Weights of a small transformer language model.
Size: 21 layers, 2 heads of 64.
Architecture: LayerNorm before each block, normalized queries and keys.
Training: a variant of Adam for these matrices, 245M tokens, 7381 steps.
Each number is 500 + 40 x the weight over its row's rms, rounded and kept within 0 to 999. Layers, rows and columns count from 0. Numbers have three digits each. The size before them is the row's rms in percent of the matrix's.

# layer 9 MLP up, 640x160, rms 0.0534, rows 362-379, columns 0-79
097:497510586433463487487479555492464496504516572435469544521525511500546502505515547495485514569515486533480528462413484497471496505445519498469502452489503452475473442435533488442525544355476459501460525489469533560514581513565531466527461481
102:538371453466557548527519409516508419502521457454523522482483508554546514531497477483441496494414506501435502461528453508605470502543480542572518510429479451484542491516491515428441554466498508475468505493550458468526418462512632483471471492
098:574491570531540525463449479511531459477542425548508457486507484489483489479505493483468512569470520483435518427505513497490528489528487513508527529453500568476528492467504547463457399499477460514541513494514594489503453428498440496441570504
092:488418499505568425450520438553490432514544566501496606481432539547496493496506453542485531461504448510569518503446508451502450500531470497468488583519430413460563507484528541509477497519500500502461580469510501544535544499545508552467487495
101:519520470464521498490486542557460482524454479584459489466430440474513517535419504505463474543443486486510511479541546486531518547584597556527519569528474462489553503431475482414457497479418476527451494513502557542506458442487446517515458551
096:479530446502478607511564558439615448581408547548466512507467492487536501494524453499514468488454535542415495485454503479494480445493571475495496518469494431514492481492512530498448472408477444517478589490448493441512522566472493557562436474
069:554469514424568532464538564485427477478572444521513554518511490494483481576531443613527442527534582494544516444460500522442556482496536557458517502442477444483475480429527495521574453510454499544450516503548502533525499388546498470464509538
107:496461461495538531497505594563450510483534525442562536442448476516552559573525581508501453611545493527503508589491546477549514481492528481510520492539450473510473596513471468536501428462460482544564480482507500570541556460529451527485466514
097:510492486456474494518408469511523495461473445544527473501474524520446517427459559420501510599490470475400493566503475503564494497479490485518564495483453481485536473549555555530534564473436460487480497503432506477514440477501445466513493555
092:553553502562526483495507460485523446509573495501504489443514461472493507440469584426428540483517455465447512545503473534601487488449485479468564531487484436540493473506502535479464493493493485524579557481458464508510429554506497510467512425
105:489482526503547537434523505456532510485471442428513537525566375528549505561489492496502515466457513495546523550481501563494528474444539501501540456467434498482546490524509532477524498475524486489472539478522555475509464575503423468516493437
098:541522483533490489459513443526499496462501520505442500410558469491444485466481557389416480531446521542490511526554519462521580511529488460561527557502498512509472502549470606502539463535501509494532521491525535484499477471474521532508444494
116:531566482524554514537501484522482431480485446508466490475508479459532536459483504477493475515477461460412521491571489495551526471562500530487552587524433530508573527515566475441490533492474505552523463454434472500519418517498519496519517539
098:474512495580481571492470475538485532555454489560487426471481419512449466475450541434466534546450510530530526555502529547551575524446553530486488513477457470539486480550528554505438490514475451534405529496515527562538482510495422437506481470
080:496427420519526533488443510521482483442449472520584523517447504482515523454496510560538534546576463496439514485538437390487485530546579528461514499539468488541487461521592458519478549462510463543502509499521558468524482439465506447591506508
107:529486481513569526502534494587464488475489481564533496376506524466555511515516455485488534533568494500556523493532457565487486513522481571472523557497479431504527543503554472417419509449505522471522494435521499479556400522503547496553459523
091:544371446467495573466484496522561479493502490514474520505556451505522565518481485562412465507436500542391524512489613525503506526503522548574560499471466490548569501506508481504541478480390466561490509442462504464497463563515554588492501508
072:502501463551510512513496423504524550601483527485420524422545525490515545413466482438443517489504445494541528524499488560535513493484447524502510569481499518470525565452480503439458486484460539535487482472478461530523464577442565558436501436
# layer 9 MLP down (transposed), 640x160, rms 0.0535, rows 362-378, columns 0-79
080:450550524448581512486489540479511502466476480457469555506498411523478502560481489503502499433540439509503494534418500448474476538467539495520501505484464582545471497506447478454557493419416507495447483488484497491467572494502466515508541491
076:521445483574556527525592479469566449455502452494458455529568445533522484446563511517496534468441509540476484459478504461516461480527472503490486586497544479512485517454471508491515525485519449460478483489497473507499456508524504468493592462
076:514537432575482474480476554558513507469464471468511480485501558453471496475505536465398488493567487518524515505524476548530463479487486493467515506527449546544564529502526533532499489568529514562553568506520571467487502452391421465508483499
078:499473483541522518519428543501472524515532557480531563485506449477520470478568465526470508548451482509525504483530515468465566562482455500487464472539554501463453557552475449524534494479532527469444486515544433461506515488555519409541520544
121:502480518505504467550521483527563488444533519480525486453470591457498492498441497525554471490522496471516505542512554463525490489444508513463535534442498533547506523522544513458457449453414449496435447524541546535473483514521418488498453494
080:495566488502486484557494559489373448455492479455508414494558526440540491485532463429504450538532512479424500497524474505482494505511500490434445506517535459543488472484458504498531547475483506510474525490478498540446554542533420545518480537
076:399522492574473519483488476521528520500468512472554449529492530477500461467469468424502525481486374425489490511606536510533508465442437450511492466589476513496525545496506518474460519503592509552531501485470434443480569549455523575463526448
112:544492472462495522558524580435438511484540472547539541463514507479532469496476473503513518552487403522550490479444551545530494436496505440536523471507488498538458571596462484558436540451432476502441568511429475439505567478501551542560478506
098:551536570476481461473407545543481468542481462515499542549501573534473526431511537491447542530480544460476541514491598572546478512532467507523507506420563518475428509509574512462441521482429467546532541496500481488474488457518523488511523525
082:567525611505491496468443473473544504535483460438413498502435469504484577506489505533522447530475475524522493481482531513506478455549445564552499491528441518469527462527470564465481471435457446578575499492504507529492526471558556487452412480
106:429474495502539425554580562495456510492503455487542492524500470484492479461493552453515507517516495555491472473450511434484501546514414460507539499489512489531423464507503447563497434553480528495465568484490546485483546474520487537494535462
094:512436517455463515492518559483482485472522488528455489575535540511422461419562473514532517449576540508441490556474527492489558600536546492459517473481494526577473507535475435468532488533458521447474483508455546561514539478444433504586494523
150:540465480456516459429550594497503513448502560544527541480482506521497504542584511517526540550496526491441494530533482429492547521510563547500556429450537403491525549510441431542565431463545518539488500514415462540463519576564522474491537450
099:428534525561491559490457553492569501583507532517543503509501470511453455496452547485487466470480494446501504461499493470540583536541593542533455458476534517543450453487446551516459462553520495485496600478546465461544487494518480473487507486
091:553576574498462534432506481477482492532493496445442504516464485468554512568443510467565496535425450464526487493515563568581449476509452534526469497501442495503549501441537581480477496522465455448484452500520437512456579476555479578446487488
086:526493460471532511495529409491505426485563509511561461471520476478533486533478488502478542534502490559558477481485551549515503574509541506544415513445454461538490474400471488476494563536461436343512452504459404488558462489486576511500485466
120:476477518422540498506543489522536526543543424533502481518486518542504476540435435535552509546469398546510490504513495536502498547466570505521574501463486520422463472529474524453471508482372475519443528488472553495512435522493449472486403518